config.yaml
num_hidden_layers: 12
rope_fraction: 0.5
bias: "none"
init_std_qkv: 0.018
decay_fraction: 0.654
max_steps: 7752
Each number is 128 + 24 x the weight over the matrix's rms, rounded and kept within 0 to 255. Layers, rows and columns count from 0.

# layer 6 attention key, 384x768, rms 0.0274, rows 265-271, columns 384-511
[[131 122 106 125 167 119 144 171 126 117 151 143 126 142 138 119 168 101  92  96 123 118 168 114  56 114 157 148 151 107 162 136 121 137 143 120 127 174  71 147 150 140  86 142 128 145 103 154 189 136  98 156 136 169 113 178 152 182 125 134 103 125  75 110 154  76 131 197 103 157 109  78 122 137 133 114 153 112 166 135 156 112 118 114 190 131  93 150 147 123 154 129 169 118 111 109 131 158 105 125 176 124 117 120  97 129 128 101 155 149 128 132 112  83 211 100 197 141 152 141 128  89 134 160 146 138 134 109]
 [124  80 125 123 153  98 143 123  80 156 128 100 141 126 120 126 108 131 130 145 110 112  99 112  98 139 178  93 130 113 159 124  74 139 160  80  91 146 151 126 176 134  85 141 135 166 101 110 162 148 178 190 141  72 113 113  90  93 108 141 139 144  84 129 132 133 101 139 151 152 136 155 114  85 158 121 136 150 126 136 147 139 162 135 137  99 105 137 165 110 136 143 157 203 126 143 136  96 102 115 109 164  82 115 105 144 144 145 143 134 156 146 149 114 112 107 110  90 139 157 104 160 116 115 160 176 129 139]
 [126  87 141 170 182 123 100 205 116 115 141 147 134 163 140 133 143 118  95  85 129 105 104 122 154 123 131 128 149 117 173 117 122 137 117 138 107 124 106 138 148 156  90  98 149 114 133 118 182 149 154 120 133 116 133 181 153 123  71 139  67 119 111 140 160 111 142 138 111  94 111  98 119 156 139 123 120  86 112 103 172 125  69 132 175  97 104 147 137 121 123 101 136 133 116 107  83 163 105 111 113 138 110 100 164 116 152 137 148 129 129 114 159 150 141 113 140 129 151 149 171  73 138 165 137 146 121 117]
 [172 135 117 131 130 134  80 148 198 163 109 138 122 151 115 111 156 132  89 144  76  97 172  76 132 108 127 147 117 147 139 164 121 132 122 107 156 128 136  94 176 156 187 124 126 116 178 160 122 132  99 157 158 157 137 114 126 117  75 148 138  68 152 147 147 121  97 129 116 121 120 123 160 141 146 134 112  88 148 126 151 107 143 168 162 125 143 149 170  99  89 156 137 126 123 156 131 135 109 104 143 116 120  94 108 120 171  56 149 141  98 133 176  89 122 104 136 140 149 113 118 103 137 130 119 124 119 131]
 [ 85 219  94 130  87 174 158 110 107 101 135 124 121 127 108 155 111 115 124 126 115 145 157 193 169 173  40 120  66 130  53 100 149 116  94 117 123  98 129 156  62 119 148 154 118  60 146 132  99  96 125  69 128 159 125  87 114 130 150  91 140 147 185 157  87 102 203  77 111 132 184 151 123 170  78 121 148 139 118 136  69 181  57 158  73 152 157  78  72 151 171 100 121 107 186 152 108 184 167 161  87  65 148 158 153 123  78 133 114  86 153  52 106 176  83 188 137 135 158  84 128 204 102 108  77 127 117 172]
 [125 161 154 112  93 143 111 124 149 135 106  76 182 122 126 116  97 127 159 138 161 141 108 108 143 113 117 106 109 133 104 122 137  78 135 142 131 117 138 115 142 106 149 118  89 130 174 107 132 119 149 133 158 112 130 113 114 107  99 157 139 102 177  94 110 165 140 104 139 133 129 176 164  92 149 124 121 100 120 104 107 137 138 124  98 129 156  92 131 111 132 109  76 136 103 106 106  96 141 143 156 151  97 125  91 143 133 143 151  82 124 129 137 126  91 115 126 189 117 139 144 132 132 138 121 122 160 150]
 [173 107 128  85 112 105 123  82  99 139 133 142 113 107 132 125 131 105 146 105 135 159 112 142 124 145 150 118 151 140 132 125 118 133 167  92 109 122 129 119 151 123 120 130  98 122  77  87 116 150 118 157 134  54 138 148 104 147 149 122 119 126 108 128  91 130 119  87 135 174 112 111 115 137 139 149 142 146 122 130 128 116 161 164 108 123 106 101 117 139 142 128 109 168 142 115 129 109 119 111 102 115 142 101 128 140 118 163 104 105 170 113 137 156 149 109 152 120  87 133 133 120  96 137 134 151 156 132]]
# layer 6 attention query, 1152x768, rms 0.0313, rows 778-783,906-911,1034-1039, columns 384-511
[[108  83 146 134 115  86 103 143 132 137 134 119 120 118 132 111 145 132 116 119 131 146 150 141 150 148 136 138 154 116 136 147 133 121 131 118 122 143 116 117 124 121 128 130 119 118  98 126 132 127 121 134 122 115 146 142 127 135 123 148 132 127 139 140 134 116  95 125 126 127 108 140 133 140 144 143 127 137 139 131 117 114 121 144 118 142 117 122 104 140 123 151 131 130  96 104 137 144 104 122 129 160 139 121 131 126 105 130 124 131 132 145 137 131 135 149 124 139 104 124 138 110 131 124 135 144 139 107]
 [134 117 175 128 129 147 129 119 123 125 128 114 111 126 136 146 148 123 136 128 158 152 127 136 108 134 139 118 106 108 121 144 108 117 115 171 151 166 147 143 114 151 127 116 132 149 137 130 114 125 127 113 128 125 140 126 143  96 138 169  87 102 125 146 146 115 130 135  88 125 147 139 133 165 149 133 140 173 131 130 132 140 149 102 124 172  86  66 138 118 124 122 107 114 161 107 125 116 119 135 160  99 107 130 160 124 150 111  94 139 147 105 144 121 116 121 122 115 119 124 101 109 145 138 122  89 149  95]
 [101  96 149 122 125 117 126 125 100 134 112 133 151 120 114 134 157 118 144 125 118 136 136 123 109 147 121  94 124 124 116 145 126 121 157 135 125 143 141 106 134 164 149 132 159 116 138 151 109 124 112 103 120 123 149 105  99 119 134 119  94 135 132 157  96  98 110 112 130 124 126 102 145 104 130 131 134 149 117 122 151 127 135 130 143 115 144 117 148 128 141 113 148 126 134 119 132 122 119 126 136 137 130 136 132 133 122 104 139 130 147 137 138 133 140 145 136 115 135 133 130 135 124 113 151 126 108 147]
 [116 144 124 137 108 127 135 147 148 109 134 150 146 120 118 124 125 121 134 140 133 116 108 143 139 121 111 145 129 117 113 105 156 112 148 129 119 111 124 137 106 118 135 135 132 104 136 133 108 119 118 142 100 136 124 130 127 158 150  80 116 132 121 136 132 125 134 101 114 134 139 129 142 159 114 126 123 118 108 139 111 115 105 123 124 127 127 102 117 142 147 133 136 118 153 137 125 132 125 139 116 126 149 141 129 122 140 120 122 122 126 122 133 143 125 141 119 131 140 125 153 142 110 140 125 126 112 112]
 [127 142 118 115 125 126 159 126  93 136 142 120 155 131 115 110 119 113 128 150 117 105 148 152 140 145 111 128 127 121 126 135 144 142 126 109 110 122 136 122 109 114 124 103 158  97 132 134 124 130 117 125 120 133 100 134 139 133 157 147 117 130 133 131 124 141 140 112 131 125 109 124 112 131 121 121 131 117 136 138 134 121 142 127 118 141 141 130 115 106 123 128 111 128 145 156 127 130 145  94 110 130 115 104 128 130 130 137 143 131 107 132 105 146 143 143 119 124 137 138 120 157 148 101 119 167  98 109]
 [103 111 139 168 125 100 103 149 125 128 151 122 132 106 124 136 145 119 114 115 130 142 113 133 134 139 133 111 157 101 107 153 122 127 114 108 102 139 142 124 141 130 116 120 135 140 116 131 142 126 131 140 137 124 125 140 125 117 131 142 137 124 155 127 134 130 103 128 108 118 102 143 115 128 145 158 110 146 124 129 133 110 141 126 140 134  97 137 128 111 124 155 156 141 116 139 134 104 123 144 134 152 125 132 122 124 106 149 145 133 121 142 142 114 126 119 143 110 137 125 126 113 108 116 123 153 136 117]
 [117  86 127 167 112 123  93 155 123 143 112 117  97 142 137 102 100 103 112 118  89 140 127 133 116 139 124 139 142 132 157 133 125 163 133  94 127 111 157 104 126 124 138 122 133 133 125 139 132 148 139 141 119 101 127 136 121 117 126 130 133 115 151 134 136 101 111 136 108 123  86 116 120 132 149 111 146 139 117 121 163 122 135 139 105 148 139 148 150 151 136  96 140 136  80  76 156 118 145 114 143 125 117 115 118 151 149 113 155 136 115 153 129 139 116 108 142 160 147 130 113  85 181 132 170 136 114 123]
 [114 115 126 131 145 135 156 117 120 164 148 153 147 104 174 156 128 150 159 104 110 131 141 133 111  99 161 115 115 113 140 111 128 120 107 135 142 149 128 136 100 165 119 132 141 125 153 149 110  92 133  77 112 117 130 158  90 108 137 142 136 125  95 154 161 146 114 128 153 140 162 144 109 119 112 154 148 160 140 104 114 121 144  85 127 126 114 103 111 145 121 157 138 115 149 145 150 114 127 141 141 116 124 105 147 132 102 139  90 131 149 117  89 137 136 138 127 104  88 152 139  95 135 146 104 112 118 103]
 [116 121 103 131 125 177 151 146 143 141  81 129 155  80 135 146 154 144 150 129 135 138 119 126 107 101 122 121  99 129 127 143 110 124 135 146 123 156  95 139 159 150 134 136 159 129 138 121 119 126 110 101 111 146 116 127 113 114 156 133 129 111 131 123 125 137 131 124 155  92 147 120 103 118 126 137 138 121 149 104 121 119 118 124 146 133 143  98 158 132 108 133 144 141 103 124 118 122 116 124 120 180 150 134 109 106 109 126 132 132 122 128 147 134 103 134 135  93  95 133 130 157  80 143 129 152 116 176]
 [126 137 109 115 111 123 149 116 124  76 129 137 117 137 132 142 126 141 140 177 142 143 115 175 127 132 137 154 124 116  91 104 179 104 157 159 108  98 110 159 115 108 138 156 105 126 116 137 142  92 116 134 144 140 140 130 121 164 155 112  93 119  84  97 135 131 166 123 120 125 152  95  95 164  98 134 114 115 106 149 107 116 113 127 118 104 153 131 122 151 133 112 136 123 133 148 102 153 144 124 100 122 182 139 123 117 148 134 108 120 119 110 141 128 117 125 136 113 116 139 148 130 110 130 129 162 138 105]
 [ 88 105 110 117 129 135 135 149 148 137 144 133 113 130 120 117 103 119 100 114 129 139 119 158 134 122 164 120 134 103 122 133 114 162 159 137 120 131 117 110 120 107 144  96 127 110 115  81 118 176 133 128 126 125 130 126 121 142 131 128 119 158  98 103 174 129 124 126 135 140 106 120 104 148 115 135 116 126 121 147 120 105 147 166 111 112 123 126 134 109 136 160 105 139 161 116 138 144 150 105 124  78 145 141 142 157 155 117  95 154  94 137 141 133 132  98 101 129 151 134 139 117 128 127 160 170  95 133]
 [137 105 131 133 131 101 108 133 131 151 152 108 102 110 108 107 101 109  86  93 107 123 116 135 131 128 129  98 135 108 116 162 103 113 129 107 119 111 170 149 155 151 139  84 148 148 116 156 149 129 137 142 109 109 131 171 114 143  85 114 141 127 117 119 146 110 137 144 102 131 105  92  97 119 133 127  83 104 125 117 157 111 130 136 136 123 146 145 150 112  98 138 158 159 131  87 108 144 137 142 115 156 159 106 138 137 109 119 131 104 131 163 144 145 110  93 128 157 118 131 125 132 123 133 151 142 127 145]
 [110 105 134 104 152 122 108 152 126 135 121  88 131 134 125 109 169 112 117 151  92 156 139 139 100 125  98 124 120 168 113 147  92 139 130 130 123 125 136 132 176 123 105 130 158 127 118 119 195 101 107 129 124 122 121 120 166 141  94 157 114 137 164 153 125 125 109 100 120 113 162 102 121 131 132 106 124 109 136 104 155 129 127 154 118 139 135 204 101 124 146 124 150 113 131 108 143 131  94 127 109 159 120  98 103 143 153 118 143 125 141 155 156 111 147 108 141 119 152 142 130 116 157 115 135 139 149 126]
 [104 132 102 118 173 143 147 100 132 100 153 152 156 163 143 162 160 171 142 101 135 103 145 141 126 109 135 174 132  93 154 120 138 121 130 156 183 160  83 181 119 145  87 101 127 132 133 166 137 143  95 127 133 170 117 157 148 123 140 103  79 128 108 135 128 115 126 171 121 182 128 118 111 164 124 125 150 169 152 122 115 155 116 103 137 141  87 101  97  97 123 148 152 120 147 120  92 146 120 138 143 136 159 105 164 118 102 131 123 126 167  94 115 141 144 159 149 105 126 134 151 104 123 139  73 132 109 105]
 [ 90 141  95 116 127 175 133 159 126 104 160 136 141 125 130 133 195 141 143 123 118  86 127 110  98  81 119 133 114 100 116 146 158 102 143 134 146 156  54 172 140 130  82 143 125  96 115 138 118 141 118 123 150 146 103 157 124 121 133 115 106 150 102 125 112 112 123 167  91 135 153  94 110 142 134 141 162 157 136 113 150 113 138 136 167 173  68 122 118 129  99 126 178 124 130 153  96 140 124 138 115 157 180 104 106 107 124 113 113 143 160 132 129 140 142 148 173 112 114 147 147  87 100 157  89 147 100 110]
 [158 109 119 131 102 138 129 124 128 124 114 159  98 122 125 132  86 112 101 123 125 137  96 152 154 161 147 137 147 119 102  71 173 117 118 142 119  81 186 128  94  90 226 119  98 106 139 127  90 118 131 109  90 124 115 124 125 106 179 126 137 143 118 119 118 155 155 127  98 161 105 155 127 177 104 116 118 110  76 149  98 126 129 128  91 126 130 100 100 116 152 115 113 129 109 143 112 125 172 103 100 103 145 155 139 128 118 152 107 104 136 112 104 135 104  99 113 144 118  75 124 129 107 102 153 146 132 125]
 [123 104 158  90  85  97 141 130 116 150 115 114 117 111 152  91 143 124  98 130  72 133 148 116 142 132 167 111 130 169 116 130 116 146 114 114  84 110 172  94 156 121 158 115 135  95 165 123 118 135 126 143 108 104 168 101 115 109  81 140 148 132 125 118 125 163 104 106 143 140 119 142 163 119 126 101 134 105 150 143 141  80 132 147 111 140 175 124 126 128 150 106  96 105 111 123 136  81 167 125 142  96 106 155 121 129 138 132 126 120 133 144 133 105 128 107  68 112 143 117 112 154 128 120 157 131 101 148]
 [136  98 123 111 134 138  97 151 134 136 124  66 142  92 121  86 156 113 106 130  97 119 123 144 114 105 137 111 125 129 128 154  79 114  99 137 121 150 166 107 162 162 142 166 143 116 121 129 151 155 122 152 119 121 137 124  73 127  52 141 142 137 106 113 124 132 114 113 119 116 113 120 128  70 134 109 113  46 123 121 158  87 155 121 147 120 133 147 150 123 140 146 136 140 103 127 133 108 152 128 125 121  95 134 101 139  96 112 137 112 102 180 176  71 128  98 100 129 124 113 143 140 143 147 149 150 120 162]]